From a checkpoint of a small transformer trained on Wikipedia.
Training: a variant of SOAP for these matrices, 130M tokens, 3962 steps.
Each number is 500 + 40 x the weight over its row's rms, rounded and kept within 0 to 999. Layers, rows and columns count from 0. Numbers have three digits each. The size before them is the row's rms in percent of the matrix's.

# layer 4 MLP gate, 320x160, rms 0.076, rows 72-129, columns 80-159
110:496532491515461545541479492459533509427566491415427539467558473524518472513550489494583428516469507481555495507532429444473559440497504498472447532540529544616526478453480500520485465507505430554525465467482504480506487474411537420524472436
096:514400525492498481534529458536543562544538521544469459524456590446497515499465505504495539611476562500430507537480513471484483558543502486501483466496504486494472509444484494470517505454489549548528467482607605531549531515455438475482556484
093:454483530544512506479484460500563481511491492489524586495443473541530553529575496501495597583482536530502504552556536519463531508528464457522454471447443494503495485559487455481478446488490464443556488560470476478559457540479389489508522534
105:541499514540544545480475603558455535561492450545519473501494548525516498521518525507386528419516487533503500521552514503548540465492530503439445502539474551506457515485550529532580501504486462472510572457463490544550441418540467481457549440
090:518486507509520521478550557475452559515504581491446467526487565456516468523495461486566500548489494464416497513553517536497456455460543511544550473501560499480481560545537473493550490515565418504546498489500549546453560495508481459487517582
091:433446477509466455466513542536562484481495558474494477526501593458544536531448525526498485479568525508500450535500534492450399560455436524536480509508499488474526475497549529485454451483420477468539514498540418491527512565495490469422496469
109:495424531522524579489503593484508492493505449628464481414508510517471463479452524501478493535404484511524482504519548516507530545524531534525576419454539563530557468480447510504482469521464504480497512460512554491470474524509473569545459557
096:537486421545431481486518478540515477445476502543555517442550515523495446520569538492528514500501460455487431548480475515494457494484552576527476496532447570523494437502496477524456547416551533507526493450426464580527482474478485493546545531
098:468578444517462437528512424461498519481456514486523577442480506442537452562527529486426512447510436491540507544468480454466551508523471482469474533512543498488533456533476471454415526529528471501514501467491518496547477465540440491490438445
104:514450532435522544470562570510493528542506426471407571491503555429457529508582517516484515444521519514461522529471499461479502558485529447453500552501453488481584488525472479509564530458424499461556510479531495493486460521576533511517531536
103:456522455578489478504506491491495460485427522505506457416464488485506450513619465479443565521532473501516445611482437466586508536578525518481510469538488513543503490588527522484473548481487526492510513485439479497469491468396452502494513507
092:421543445544530411532420511470485582499482510485451511519366418571440454473466556469449576546434464482545516538475521536485537483472504468538476475523549475455489475497465521508487518556567462578551558503501523462525486512540494535459506605
100:491477492584487444493443533540464546520445480478550502521529595450490484479597557456479486469540530499526529487425554501519423533523524476596469441496515484525515536522504521507520487437524497475492491546485502608544518422531456602497520534
091:418577550455508503489589476562478521467540467531428476542462507490489447443539537529481469492580533541514497551442520512553474483486468508499483503489465484499487505478531543485482503569483459455518496506533434564512542496500539397458466491
096:548497463542486552450599470470514563488516490536526512503608538532493579528478486440591512526486494487481549459511521478554512455489601520511542459581488569520538495484515430498558526481491525465520504532482530519485541541560453502549491573
096:532517559518466479455560421474397558501500524497518490554428557515422441555547446492485467470582454554508543472513466480545524474470535509399485441519439525535529581473511462441512492493499514525485523446570464474446567479471541481486457475
096:562580494512565519483471427515496451510486543510534479542457484547452554480565578533496530579420520439537505494575557433512567521482515502544478534436480523510532509471478464473501540512533475543494486519492469472513556578498535464506541464
104:458527426526562495493478545561525543550518490491506525520491536476518579562466569506543509487455501490544536462517572486457513472525501554463474525447521500496512526516540473574495494571494477513485484503540534543490526436419433501532484494
092:515531448515548492456485447479480469504489484553587526515458453536482528569489493536474523498518490565506471406519520486483475481475451517555467473501468550516501456498466445429441502495472544525480546411512521417519446563525584505536497500
101:452518449494490497553521433465510399522492475544497507444577440503474517453484496408465538520533539541536497507531464497428531508496547550475464438441529590500469489499489493519541571461477491566474502476478480506503530464568473515469451442
097:504462455466510602509490475569510418506511519514468498515498449464489481556499483527520472532447456432461458486515520482525433531505541491440490524467498491479463496476547492492487506481421542518517504483585497488430543444510419503513539491
091:479477490522502576474509493540537470514540439585484483576462492471489529483526475536462441509500481495504484496460445540534520536450470544417408474368570492457538518494526483484542544493498456520496438525465477468422515498472574480460445507
101:474526538543483538505492510444532517489482507508569460442515506495610499509494516512465484479477397528468551479441492464504455478544503557511559445521551599469451559455515488568514467522427477532481554462462506472515553472520533427554521475
101:509493478471521536500464559491484498547541465509509561451489446530405504517526433453490511427565480496549474492591531574448493501514486419455496478440517474524502442586541431503544482548557478541546494494540522561515499485393434459458466514
099:458530540554448490541525588531510468504474486573477532542446502491498454430424511519482519437460472465455493516459599541483517526480601555440547508533434502509479462462482495496549520415480461524478449486476470544520550500578456540480449558
087:531539459477522468495576477563560487488465498487497507499518575480519482534514551488553409599560508505478520508490564512501555477463525569506500448531555533492498485514480509487489443470444452504463561476520494456480624452557573509477511505
104:477572498579529464442438487510457493536511547588465502504509526471423455530562526478441498491531421518509485469467472462486559539442564526573515453441590479512501477533452468530466501541517492461565528431504502518551470542478522495463473494
124:511459475524456534514484449497513566492502523517455538503527549526482484507522596519533426517482555530465412425505495439483501428524510579491499550509434471633478500523559485503568479415540450474498498471500427528435503464512502489497515466
094:496527422513550484517521509541459470558500523539508482504598525521484512595517533480483474569444503477499546498564556567547574453509515514432511610502556602501472461560501521471524563531564557482494483525498422451510585475512544516540503461
100:505450540510535473463487585512416587438501503510486530492518531549472477514462521510480528431514466409470531473535529482479387513488508486468478500527534521483497460440476449529537482459526508469492472541522492457533534508506472487562493548
095:518434459457471531572506537510435525566525485558465457477490521549501520488496539509463495535566525474523443476568530458560452513526469496443517503543460535523463466511528517512506542473551506559444480532506481587517493475507526524446504462
106:438464493495536473546496518515519496483485538487453456500549593494460471551476557471401523471439491480533465482550490592530482435513515453595454560423503503495460508475532547516455496466457509546470511592548485533421503451444476480487512533
103:511493463552478512530496445549471456546560458469477551516501540478512546532536496586517405556485418565563453457523468507461540527534534518486505463538455566577505515478456387461541525484539498460520441467506494577466542531525523476488470483
099:572484545539523524467525544462576458532546433485495496438478507443506484426514471485553529564547541500516483523482498560465577489459504451472476485533391470540537526550484436499535457515469508508546506521474549538520512526424462544519486596
092:460411562494506434529521535525457552529511525517436412495517498496522472496515509566490559510453534460446485465562499491567513540533514470509445480537429477576547488488455513536543543502505536504481479463433541515476511472559489462527417478
086:518522493575487534520437522423467488492490500494517538586512483524445508519545493533499547565449462441546412487440495525570455428537541491448456491592453540478426430533522464509478454469474526487550590554472475442542486482483490477517489458
102:503545490506495458524556522542500516521582476488568451436476494535497515547514456496415557543584450490517536519529526529499508492486483420511493515536460484492537564428588500504507468537408511489517429596496511517524467548507460442545524441
106:487531480470569587574527503392511533528479515490436500470492537462575478533509477513482529578526491480428452531436459493487506454496531480501484471529455530526558488483547566562448518496495552475508488539500498478535515483567570479577552461
085:553509518459525558553538511486469489484451519461488458448581457436474496432483460479506497468476520493540472502481532556504509590504438436484420523550547478455540450561517418562525523462549549478589537432563496549544516500491522523503483536
090:557473519536538580470457514444507512426480517497479469532555455545519460479535502445452443504516547552463531512519463515496547453429502508554522527580507454440478580531506481509519473513516431535459463502474435525506555515503442519505536533
099:492501570469483500474437505482491456477517520463475503447582565537446478573491403537490544448531474505559504444505572491466490549483417442446446419537527554519534539489484540541561546478448474447533539503501490428441508522440579525508505491
109:481464545490515444507513514527510488473438519489487549473462521526486517492497577478504508387504468532435551550504544512471468499526495536496469496603464518481501512497483546442472457537525519445449535550504509618442518449504451496549528448
093:502536493531464495487459489453473536531455556479425430498406490451517424519476605430408480472483468458510554536561514433485469551523504546431503589481535458509495467534506480475555480537537486492489519508467440450517515541541515455507545425
111:525533480507453478470470456531487452412538503471444498467473471460524475488574478470487514445525472513578529440525442562510460411457554562492435438491511459444544518434438487506505489554488541414522524461541504501546532478518382463487492503
122:475570501523473444466398470497437528487505516510552489550438499504494450562515592467424529440493483521472449489501514503466521498436502525503487509502529482470408512540432514468421467470453525473473518519450528464536540511529532567454488497
109:488512560561452498515503386540409494478477568566478451560507489490482495491522467486499416522517449561496515437499509484470520529479510526478510508482520556495513520525433536491430541484481489457475504510487546510525495547519504474455483459
095:439499471553497499530479485491466530466501502456478548528532562409455438514594475484506501454456453469482501478526508549516478571514528440415533510540457443511530506518533465557462525474440443654538505468497490487513505527530498564509504483
133:544461586454502521518560497571465469480520546563436430479541508508468483512548451427555420552418505476466524487549488459513476548419479512504537528538491501522404496473532446561428511462457498518568496468543490529462486471497555515476540498
100:484458500531530526476476500448507526520495414516495545509613452481513513429465456476526541546493571587479469540431497479480492485491498492484549539470484441501465513522499557419477501558435527492502517502495518514493518540495566541422402484
094:486528453549514451562556407534481484465549513476519507443573540499485515524561513497492527470531528507541503577472435497543451513397516535501490543474518504414514521508494481498497503561495469484524497462515522480479573461497480494501459508
092:427557547471499496516484467543548515530484483506480407426456509443545500513464544556549484473422566525444496556466491487525460478444483440428552529437522406547464562529525489552489492546483484510443524521534494511521497488505429534489514512
096:526503543481440481504546447494461495530485554594541452562483510545502533521515458600477452455469433531579484505489524504549456546484506475509510511508484513501550526604456519460507445447510523454515508505459433542540484464514486444550582468
103:542448554460431531582502473509487518472521512494532552496541488477485484513533532515459490549537446498466479476522512444504541528536534521506511487506519487563470385435512440466466475464476538488489606399495494515532453419507553478499524439
101:505549537585422553612468489507531504520477457521512473471520533481478539438498488410523493504526492443475513491450519510439466541493467556557537470444444478481435510499471386453508474454491507499485496474464511506497532481438425476453459487
089:377450486552471450551534445542516505460425526465513520567524407545566536487468509538498461505422479523471525466531539484516489529537456452508456575544523570544493450529481530539445502560493556468505490533479484548539572558507526536534492510
099:459497503462474496472487511517442479390488436470516490436497535500493536481492466497588462492504452472531508540516477532493465510481503514488564514471494489407496515537521528467480514538520470546474458485538475491504429568444534417425490504
101:527530444560476473560484585539499453492518538499488482460449519496435514451500480500494543444488406472496555417498474480496509519454445460489487471553427472477481451471529456505469476537477530449527482546446543544502488513548502584488567546
102:508526546516499530496534503481478478460442419492540477495546475594483490516545491545456476470532486531561545416423511472518516453421517470495552548528505502515477479565491568513457513595448578538523469529490480495542470518544509456452524547
# layer 4 MLP up, 320x160, rms 0.0735, rows 72-129, columns 80-159
096:533487511510448506571465480521448542533422515541534489544462528515533420561535447476475542469513559446464508538492455496495405524508480510456490498559526459403526486467512487506465498498431543459451522506544461411507446487559470531456552472
093:490470581550441540479509421530461475513534560449420450525429541466479465528489494512491491518464476534409474518517406486454475542464526490454522522497474486450453509456505515489427542531544456505463449533421544457566533544439488502439485499
099:508435498489482454493552498533492513550482449508553439491550473482520512552580553482497403556488541470470444534465500520514443474431464544556478487422439420549480521536474537507461499527519440460562444482483488491483562510533502486500520411
110:494544568528476603484487543489472529483491519511471463505459537478468491500509464446535525445552514484520468579524417488570472511499481505519515574437494572461469481485493528449509449554541433450424558519502421451517491438515495438469536481
098:572484475474492560539548497440524483503519465459514525492513519474568516525479504469434535566530489452438515394577478476505535527433507477469492477471521527554499508545433509488494528435525517491488454547480495562438464509515456514510489491
089:548475501512513484526500464487464517516538419521488516444553481517495375518531527521467534482544522479502569537486461562509526469494524523457499473476472489496514500523488514387540575499559470545452506473476478542437518490568463503512510513
101:544527476472449470415482481487485505499491550492512506530460445461500495490588467500465540471503455480526564485452456493469579476438531456434440544514497422488572506508499512484491513503569481472553522493469492482493484541522557503488495463
092:521524446517538497527467485469547409460456507499508477470488517513508506498562442497575473520558529477542432528475465453530456530478498463535563515532478500446460410541510542484448498527462486531562523518482459541532518575599542591531496564
097:425484492462485544479469457444533463496554542518488532557479524523432448545493489458586425490543585483420472429507455550483564532475474490501493428489449428485504486540465490458510481547437500533537564495522459455503482555483516461477460464
108:592494447451469534445478465497419511527476409483517519527525514476498523529535442492462506431477471465521483492394521463411482471522474467428468500498431529492553457431510552485502478512518528441471505424489488480510422510519528439485589475
104:423474495463571509470561515552534542475522515490493459561519506553509520416462528522531485446476518499517461421486480488478501570489501469505492562532517425518473550544500541561579433544480459526464467435556496496497551524576571557498520506
098:476467457516542503538510553527433483498459506527498593516513512537504511501443593513483478574493490423426405544542516521468504503465478480535467522500537556538580482453516534542534486523556457578508484589522551462569460522549583464540499544
098:489504422484547514615488520504501511508452456497475467485491562427477472520481470538472543498505513500591417547522490415529498476513573444518440423541528444476462446476473478538409578531564454461427469505487494513403505493573543490546507511
097:506506552512473476463576520543447491417478519551518438471516474539459532515484497490553452540594504469503585577527520495553555473444538517553504544507499521517451563548504516511490486444527418561448509526442435509497488512515503448499532521
101:542566461521544457458529515408509430475529483492552484458530443418480485446494508580549506538451488536560580445542510464475458516501551460518482553478475592556513548458492484523464485466486509480485457490578493487516468482486560435521467494
099:525513453527521526510512531468535507564498473487510571465507487535534501460445527485449549564504548558530492444522506566507483484509449532450466416468437535466503568486570501466494544501559500515534499472641510556499503427541392492476523559
105:457438458549540570535530572452532554503467474469463568562485546551516494491468464560489560424478402401490542510515527538445474460494491518436451467511512472458491458470500473497437463484511533536482530505560512521570493505518471487532573471
100:463465503455496480571452474508484445476516479571476482503556568487507443482445498439440514519515509457487465510486579524456537471534569485449485517532430455502549519537473473536541526475423522564456560489523543529469435534519496496516460501
093:505551518486545573585499498548496516552479484501522583480535520511516517501473512397431483483469475511494419491528407542524511495515458459420577480536519521491464460563510439562505457450526482502449480512516530488481507565481535486462494465
097:439560488463542484534452502462538507516459469563453480452492441473534579529533522499489455504520458561482494496552523577488445532520571462487493507482556487480559467454483470502439542481528507551516410492470502514510549475642466515496532454
096:568513553467537468515501482543472483558559571529475459436467468509447463492493513485497518468517493440541543475439529458525485486497473468477511528494555479476478506493492531515531546542484554536498483492548441522502511430529498527499467456
099:488485558496514510458506546560552509564497344521473478482432495549485518524515425508524563512546517433538535491429442514500433467464453534499447526453468553497508459518534491423542561476527500492550468534463505475430437472508505606509502512
096:557470446490604612534444487543498520429513454437499534499527406477506444478436493459474450536472500530456537482498484508463500517499552496463515449476535457519559425485555473458480513443521497519450480396516574437488466462545581501495493473
098:555463578452582508453499534474531504489456535553535550486575503522459503503483442466517445452447472504569528486497469437468572476458494462542539428468515484552475483526534472534532454571553494505510478512510509526547517513451467534447463496
095:503544452522556525556460513471454433522518481499482452462548496508460467396440463464560502573475485549491462549546478528498491475431555523467519561464480512408505494491493520524519548602473504482545460478516456420523523517458478483455509470
095:465551495478454533519503438520438502432491559520533490507506519502500509515554468536471437488502511605585526447493462493456504521448572515528446515481476568522570433600453488498483450434428546508497415496435544517437548542487500493447540490
104:524520496512505527486427424529459470475548504459519528596541461484468483487534566507506467498529534534500463482526514482432544493533410497459574493452492495468500517508446512450439424508455487540463534486528562504532463568545465497482545482
103:481503463451553517426482483497483472509479481546482410471409449519510473432516466463542499489502483513520491471550536508492533493427496512505522525522528499502515537586456454509534502606539453417510453509443482571465448569496514453466516517
089:519414491501460481499468500436504507514516457464475498478464425526549490484500488533420567542550500507474442544512563541583458459466474530483489495505449505467489455498441462486537481569382512508473552415499519546498462554467458504543584531
102:459500480451495481504477508477584435564520445548515477478506469533485573485441439491494469501444491499543512543481470472590530537462475501573459501453536462459461506490510567420517515451496487501543445456490472449496534495455520502455497461
092:542482437503568478465470528508462495532500531500587552542514468537510525422518552507539498499535504526428540495509552518480504538467488517555524458521473510530478496467418548522449518537526578502465499517505421441472461483535532474478506415
103:557537486554473566535461549472482538555465473466530504509524473493516477472479490473490521480463458440547466507514430522533523452519475437533426493522484547567486433481470399551445436496503530468490490572491551458486543538532546466498489463
105:465581498470406537488467508515477428482496553500523453527483526457428525469442538450559563472518546482476479547406568528476492440464500489481494508415501478467517465485461519518482492554517466547505508518523503468513457552559481512517446564
104:566546427535526498450472539479526514484491522485525535513428475495489416506494503534526470462505432528471448440449561562518496502494516458489459384457495482519521390427452434481477531530515542464525548467499491460545547431521500569572503560
090:534454401475415557547558437431529531531512511490485533468534487479525478547522485503510527518531459494470475455511507515504474468544482551547539526458502519448504464537467531472461543516510533507536536503491444584598512493574515472576514555
100:530517476404557527488479487474498482473584493515530539460543444528570510479525462469576530481441520512527472463470453467491479498441541558475565504530445539540540437468454494520496581557505441492476415497412445523498464502508518529547560516
105:468501496515499500505456479471403448419468552451491554504534531499486476487545522509491529531495488484519476499489458528475487524530500510492502451466601533537555461514408582491460518480548494482508508371513502483477476424460522509529578526
101:518509503403571545529507506441631552572547569487545507501484494507574418489476496450502451487482534494492525551497429443471510468580541464509541449487493498438503454503509554534546541495529431527526477555527451409454495505544511476491499473
084:527452538557506519488477528580569520462470449491560493477461535522463480468527502495416548441506517521488540526456540513473539591519521490514416472500481521456545475537501391518559564474516509469543478465587525551480436512525538522480479438
091:544498515542511514551468551578503534544522521506450485472537531527444467454566460527576409494594521485486502511555436544435523486497476480575566496528445508521519510512462538472525518457465491534515439573455494500522491488532498405546509548
090:522497470544480499541537457453514580566512467467562531520479554465543468446568499444491497555559476533426438545494473488537485478467435525425492525527534498512510524489542510495562434576534532518577465565557533515468497477551490441557522500
111:411465527522524530482503466439455471494560522512526489442547491416523453491514578523522445530501563508550486462461509511574525483554479532495547525512449457531569554523500525506487416472486500540501457469478477603486535479508528456433538486
095:501489552499530526470468485530526387551430435477472446499431557499513463489497507532475446477475469469441511537533462495486489509476578499468479565532499501539577566444505546503490544543497505497501452598515554482592526490502492584527540479
105:465529477466530585463488521422470445434518504557574471483501567479540448515502464455470519493515475521470517458439491537526509500541471457465534602542420492464466511500453493484542452464541495555484559583561526484531416465418537508537567536
115:511535530496554505493521420452445467472565522530471477560520456535474506458500399496535439551461557541532460456520518434507538489467544477513544530498501489500539442533468441476468496462516503445473505478496503457546404516468532429524511554
107:535522464453534556468544509488570429490511436431472489483477481485485504441528503482579549536459473492493505486566483491529574508542539499514494468469516553516511515429520466535559512521558447444537489484475457532467537535448561527497512495
093:537489490488501513483471550443504508451501437498518532507442422457495541555465549477453510524517577492572522539474561510562528485564550552475491508423490580488437513419537526486531491519561525393512487483519493508475474513386407525477446500
159:522497608477537497565535556566512474513496505538440517485501437531462537528474436405519461495427471521502521468538508449522535518390534556480575527540447462497442475442504440568395488466452464482508534455526514517464541506535510534515507439
099:530495487534426394523473516518467506528505525438465456563536419478521495530535434538430493433432481500445530488542553451524497513589520499458498454518603538477531438552471529526550473447494467442452532474548443478515540449440567522493458516
098:525422490496505502569495506549492542620439527561403461496513488481516453455434587471494479500505555500476454561495419462550496471506514491532529526447527495542530450484435544503453495492454555519403512479538498486517460504505443467494454488
094:488566459536496533495461467499559453486483537525434456452520474476556489489425586499509461532422540567506468501424456445559469494524520491477498544503465517525498465591503593518516505495475548459466571512557539513494500487584419501477546473
097:488513462459456466479539538490495546534444604545441471514520519455572512515472513501522465438518515590458502513483424540519605418470466502515537481496511419497511483484502515535499476489569497512522472474513460484483544453493441470404464526
100:508463487525504457542510440556546493515506465473544499511497489460494438581547558507514485491499519480519531518459506498486478457473560491552534533425520490518484517530457421462537514552513450555542489491570493377496444573491521507553393540
098:512585494466550541515496510465510556473489514452481490479458415571501560478477466509464583491487487476442573538515519568485490469533574523604574502407486505508509517453557463522482457533497495460502479458554592524475555449466528503540520439
096:475521498454500453431560429562497500431463579507530474499497434521457441534453532485520528534488554528462458516467496419552429576530500509476485586457593528516509445490461524502448593523517524460476511505559459493525471497478518484542504508
096:479549521411501466519524551417532525486511476484517503444475512499574462461442463498545566482525496467526555511426466484474471466491492488513531549525523494469501495512545517493537451547437459539458517519497467547441404571515584521485529511
111:539566457489481483520511494556490490548478530541530430520503418466526553417472474578556531515519508492492405458572513496552489465479539572475529492475561537566489551473480548532550550527550418484486501544480514567475479514521540430538384478
101:479494516464527501531512441550463516484460547611464490527551545496536534514460534504543435478496543477463522522478552428500493504463470480481551526496584482601478515607471565502484517547480506538550496493506489532468478528485529463501503440
# layer 4 MLP down (transposed), 320x160, rms 0.069, rows 72-128, columns 80-159
103:499527501511501574573492608451482591483557505461509474457440452462531471546509530478445526574536429507529435499511533534496475561508528531484564548520523568467519417541583486531471526487435457540491527523514531531454521520465455504515483528
096:530436435484544534410513491539564559509457517473572473510505540478527537509507469478533513509414470521549445518522480438585587437485564464543492494526530476516548454478482482522523443441536527593564442486479495446453483527516435495503508458
101:495485458459484462524546512496457589543515498501485463463468527504501531498506526477533460551475475539518457519443514491480488527476499513615472480523511478554411501494540464517457513534507417601547561415488457460486483555484434463502559484
104:504481541453479446552560533443410445529493521545445508527500543480484451494541519486509487502514490494516456462454465575556483592498525499491514509520451516487467540472559516399495541565512529561519565458463521498529555485473495498480498465
099:521565518530456471493506472525485526474483429583465510505550526492493478479499542541495536424513461541568468498459505511495531491549548467452508491522398449462549530583491424469547496482383492496491476474538462489545512496551487507544409468
092:562506530543563482410523484500528568553522474519491516544509506491578511504549526554481487562487463531473550548464486510486517555510516501452490461519550394509465501536582456443502593530446428488489521495502455420549418528552444486481540500
105:558476535503492496516458469494485443503535466495434471456539517514507586485488514486458520502452480495549510514502520501478524435486487507476528523526537502549483411525457495565476487530531539379509502504490478478517491499488424480422513482
099:542480542524488472438559464586441435462501502566520517494549499530494534494530562474572502498481479489544586501514503514500470474515537482518541488454489512498515503463425482478554516528453455531494490503537503497460485525481463470547546473
098:573472503483478492568478584433479497479461464488425448474429517486487530466460519529482432539505531550555446436563446519505476476509533501539488492522453509473439511538465510440502534589450462529546486398458538495491505484549553533475538522
113:448443568488580469431478510489581507476510552480567449462551544482475510449551468538550500426535493532535520487444477549504509523497535456457514517504498469461527538479494479530566474474439549508537512501483506562547436563488474494601539466
107:533475508552511502484479476459524576488557489462422514489472521511504585506428517518462486497515509462489510456517452459558526465499499574537538519544479484445507539468537479463447575488525504556450480484477474544511494500448480424480476475
097:556457480461445542519519491599478483471474543500502452491638497474533540521484492480522470431485484468480480450445450538495526446490444490407497490490564529533495514513548473491466509543480518508438391567536510531499456482533555530499501475
097:450510451568497584479551457451435601539515468547515505552524510451502442493496427493514470490551466512485481446475565442472465515419405488512574552511438542423499547507474476442479480485498436571446462513485468440522544468496475464465514511
100:510505521463529509450471469520558499531509557559529487511379489513444488500494486516414478467524533562468539543488508410517552487489575515543520471453538501509510462527457515426492508464456440584435507529453491542486554558515452481524513500
098:518448515531507539565494559463513499488521511510480515512528508538540555591468481518461462542504517468524448491424526508490497580496529523484486441550557478511460490582578522549471485533460475510538514531403545564550510571509500518521456532
097:578486485500465511491520498548434503526464540436524528514483448461522437546484486472577508520491483502451418510529495504517509561530475431522523522594485409483461568535505546489471587507518513513469518498483532523564459442557502572403508479
104:484536522538511450481514537507533511416491480495504507516571584541527485489529497492510468474546482556470529462539458511506500514464593515473523467546475432544473513523498491464461523469434517394548525439522555486480431489478428532490488501
097:487462524477501451555569542419552496558505483457462515515459447490535516518487597474493527500530467547514572503474492534522508499456514545491549618497536528506556440505484499561561441569505447513493512508540457455504554449423437508516504461
094:455426481492525544442455488478441505552481554475543546459524517502579483492528508457519522525527446540540525531443483507459568602477465448490491562475535475583459476505444534499393458469563506522502529539497405526530512451457566442447492508
099:469475456465433483572497536427482469509476516488512503439450449547482541485441426515484444517553524540568506517593451573465542480500580541448456486486462510510517530511510579499516478516551487513519491490442552501449522573518516557479471505
096:497532366512559535512551527459484526514399550490502543506536536489448553471469455494520473503492527452494529512506495528495500543546441467502552487474502496453508475463518439482530435504475578516489494553555457449473610525485478584525488530
101:509486524472483435463476512494429539529485417519471530458439501498544480473504491515455452489519533475519469554475511547482574490567533488471524450588442425521463463549524498492551448452521493505562532483471499485497447481486462576447529505
101:496467465466533525424502428522498517551515467440487550508498512502499538532511507463483505507535541523449535540500419505488506497429468489571444535516496525475527439436484497472475564505474490515592496450391476412455407550472512582532513480
098:546512481471518541528485466469401531496512507477440495484506475469497510545489493432491513494523519519519543538518509529514538467495505533514461547499485561474525511513462523475564542414384456560492519474512516405515501465547574598542501520
099:541541520469536449558477527524439529479515483445539469562482514482471465494469452527490480581485527529528456511532538550513512551486532479556506528467419459459502463523450484572520538463532488518525454519476484505501562532531510569529502534
099:514511515469473465483486534514578493522490517464468535548369500473527528510489484473522516425511592517531405479478455569544544497492533515473458560434460503559520523549438503476469437474505543477445479513519491526560525521484473464542536542
097:450468554487435479527504435420498563459452510463540511542509562565542533570472532595525506517585478519483521532535504524513538456446417564476569511536484522533470584523495523523420458505506517473480520531425455520535477521439469525462557503
105:517498506457513471430551475534481525518419440489471521463538538459497538468486478509528434478483553468557492530486504536393551566537456444474494479506541485469510550464480481524547505524516485518570469537439550517508541465554550534578513478
095:502510505540563412509493464479454475486462522490449537532446447520469482476518494409498444465501437487486486534462438497429541464486527519504463541498528483498502538493442444554443490548615459552508489586503498542495513467411513512496546512
104:574531491492486513468553532460423483495548473512520512479473461455496487507495473396456471485441514568535490462567498518505516501503479496456476478512435424472495451525540543606498511513518467507569435440459451557477460504551553455449364506
097:602532506484589466499477574443529520543450480474537484457483549508491436538471475486532460574512456505498497519485517434495470548536465439500525485542519458529471479547579563450574481588534481511507477456563449546508472443450498480524460486
103:526476495526436567432523559484465477449490450513470485513463415568482536496452496497490465531509510494522540488533502467518487482502510524543528489551550503531467539483514533543450486459513483441536616455523504532560463509558475527465523475
101:529514562505464521540523563434433544460468579488454511534487511559549459451528496474526443512537425477463522444502430513511457495488479516576468439527500465501555536537551496514467431495572484462498586490568500455476544510427556511440510542
102:542453555420506544508475542492549451474453526429515525508430451532462577517497510536520555468482530572537512468518453503456540546474515455503521496443455504567484526514532519449515488563567512477444483543513520457417483453500459529447536531
093:491505557525509514432510504541449460498437509514495495518510463536527480493524484449462529466465540480497566457537505425582533589494507568478431504492505481465506512463570518466595589496454566499542475558468530493476507490495496452435457451
099:484495510513476474473485570484567537547426495453429450523495507466494480529419597570532538509559457487494470481511511488438556480467522525481492489471536494532512485517568472456545433518543535541545593464550512448580501496477478410461514494
101:486592525453505493502488502473468476485517495444497547543520505534493482434486551542490504484524425515557532465512465503504546507489501572506532527428544493554520498513569496415507509461481467475460529516507520549511496467456440564566510511
109:504544519515505549520483573533522510515556472487524468488493474506520389472493521560525482518447501518454455505470443505497518563465540575451510469556498516448519461489507558655518546459470545479561519554521463506501516520439509476550503455
091:477558525466573499573511413540427519536540461491502481502517534506499530465519534491565543423526531510472462493489474530484473496543463456488501533503453490436454535524527551528450454543535534497459479540546506443549497524483504555462515476
096:565512474516533494548565538498524457498485444518513502477505494445466517516534559603442554482486496472491522417463474537559454457539496458529549517496537502509549509515581479494446482455542525496487470423424512425540492432498524516467500489
098:489467556530515515524427501501525455480448524395541497439407496561508441565479484527495495549556495535491508497526526482520571508482427479509498479543446531484520502524445506492590594454468478527508539526469489511428535562448552486423507521
108:434422560522487482577472497429446506503559507486493508475524515479474411482426459496569511579518543432507432444582456492460546473524499468569503528456498506491478549500491485457526489502504526587628396467510533501472462486435540439470497503
097:525426525466515488477532492456547597482463472472478443517466504520503500524438567494465385526549561547455554499573497548440427504562560534451492524492522439510454483546476473505486495500498471515477479522445470479474464496507566533458529466
101:501427569520534484569511520484580520483467518499523546447456553506467454591439522566509507494482471450508562541459463410628523459515487473558527473516503465507461524526527506461433534463490568483506515510496507564558474550527532488496505544
111:472522537524483473515533490463427501510507474526506455579484543526486534516457474529520457574484587450522481526490495513486522422475492523477547555529518495519388542482472549428468480552534511508490484496447487462513440510427509544494488546
106:475457441545415568543451477511523516445466577482529542464563467469514463554497490517389546402563485495492490502446499428560444550515455485508496463532538521506534432507494470459486460469493483495502518512510508523538503423567539510496470476
099:550512460539566464452532520524526555541417439546462429502464480563468553504512492508471529520467519489482512594516501505519426448440487482466492538445458509557473483503539541399512442548536541446485457461538534502522527533491495482475530466
080:522509539503490503624466541500494459529471457483489530521517470602493425480489457474495485556496507501475522508516520462477531499428464516426511506463470506469558447425504505534483521480501456491487486451559533496509589451571485527460512461
105:551501486470408512509486563428485537502485560487534468533409502465554423523471465529533509516535555482486485566506535473457468508480485548478528472475530474523501504512510583538574527491520500456446424515427426479505477535431524494455493477
098:528465473420492463571560483487478540487506459461511543525473505497531491460530517466536506543499528563526523431476472579512550469557434464495502600451471510491429565509545506486521402512511544511447500453533536471539462437500492519512485505
094:513420494492468584527503512438522495513527545401471539523530525467497517504524495564435513461518524467435477483445468457543486504505504477529534486473529451498534489511477550540545530497546462526515559562495548438499520435488530586465527508
097:514469524515549469543544516552495530498490471510478551543479464494474545572485441455469493491575478436557462486370528470476509529506515429522495446515557487438500472562483483534426565486512478563467576520462451447447522555487489527515486401
091:462481589468502481654522551464452479469511531500513467485508485508541560539555469474543501576434458537517501483516455500534570499441530464469394459595505501492504535511549451540511502492478510510427528463557559566514431502476550408518465467
102:527503482481472474535484508436516492528514403532520516467500512410506434517505502528513475548528537526486480441491503562448526497509439409470543465441518493499459474512469523474571499499537555442484518537437561494519545535511423467484528454
094:424553523500509505471416508461540528572452497529521489504478504455504477459569513558493551500516538573523521495504482542471487474440407509563438480508469589463402473505510450423511500503559518535541527560475473509410487505455485554494505474
096:550484426573498514443477453563500517510471527472487497488517475499490437479584514472451493466518496477470475506490519495421497562528480533462418397452505453557547454418540499455539534488477545441557540506542569496479519539500482503505538459
106:471511453465474473462491469480458560529477470514460447468525500476522451492452525528505491510455463480576489444518456512475495499443454508445587531489450507531489439556522490463517421566507476552569462569540408567467500446496573502571518480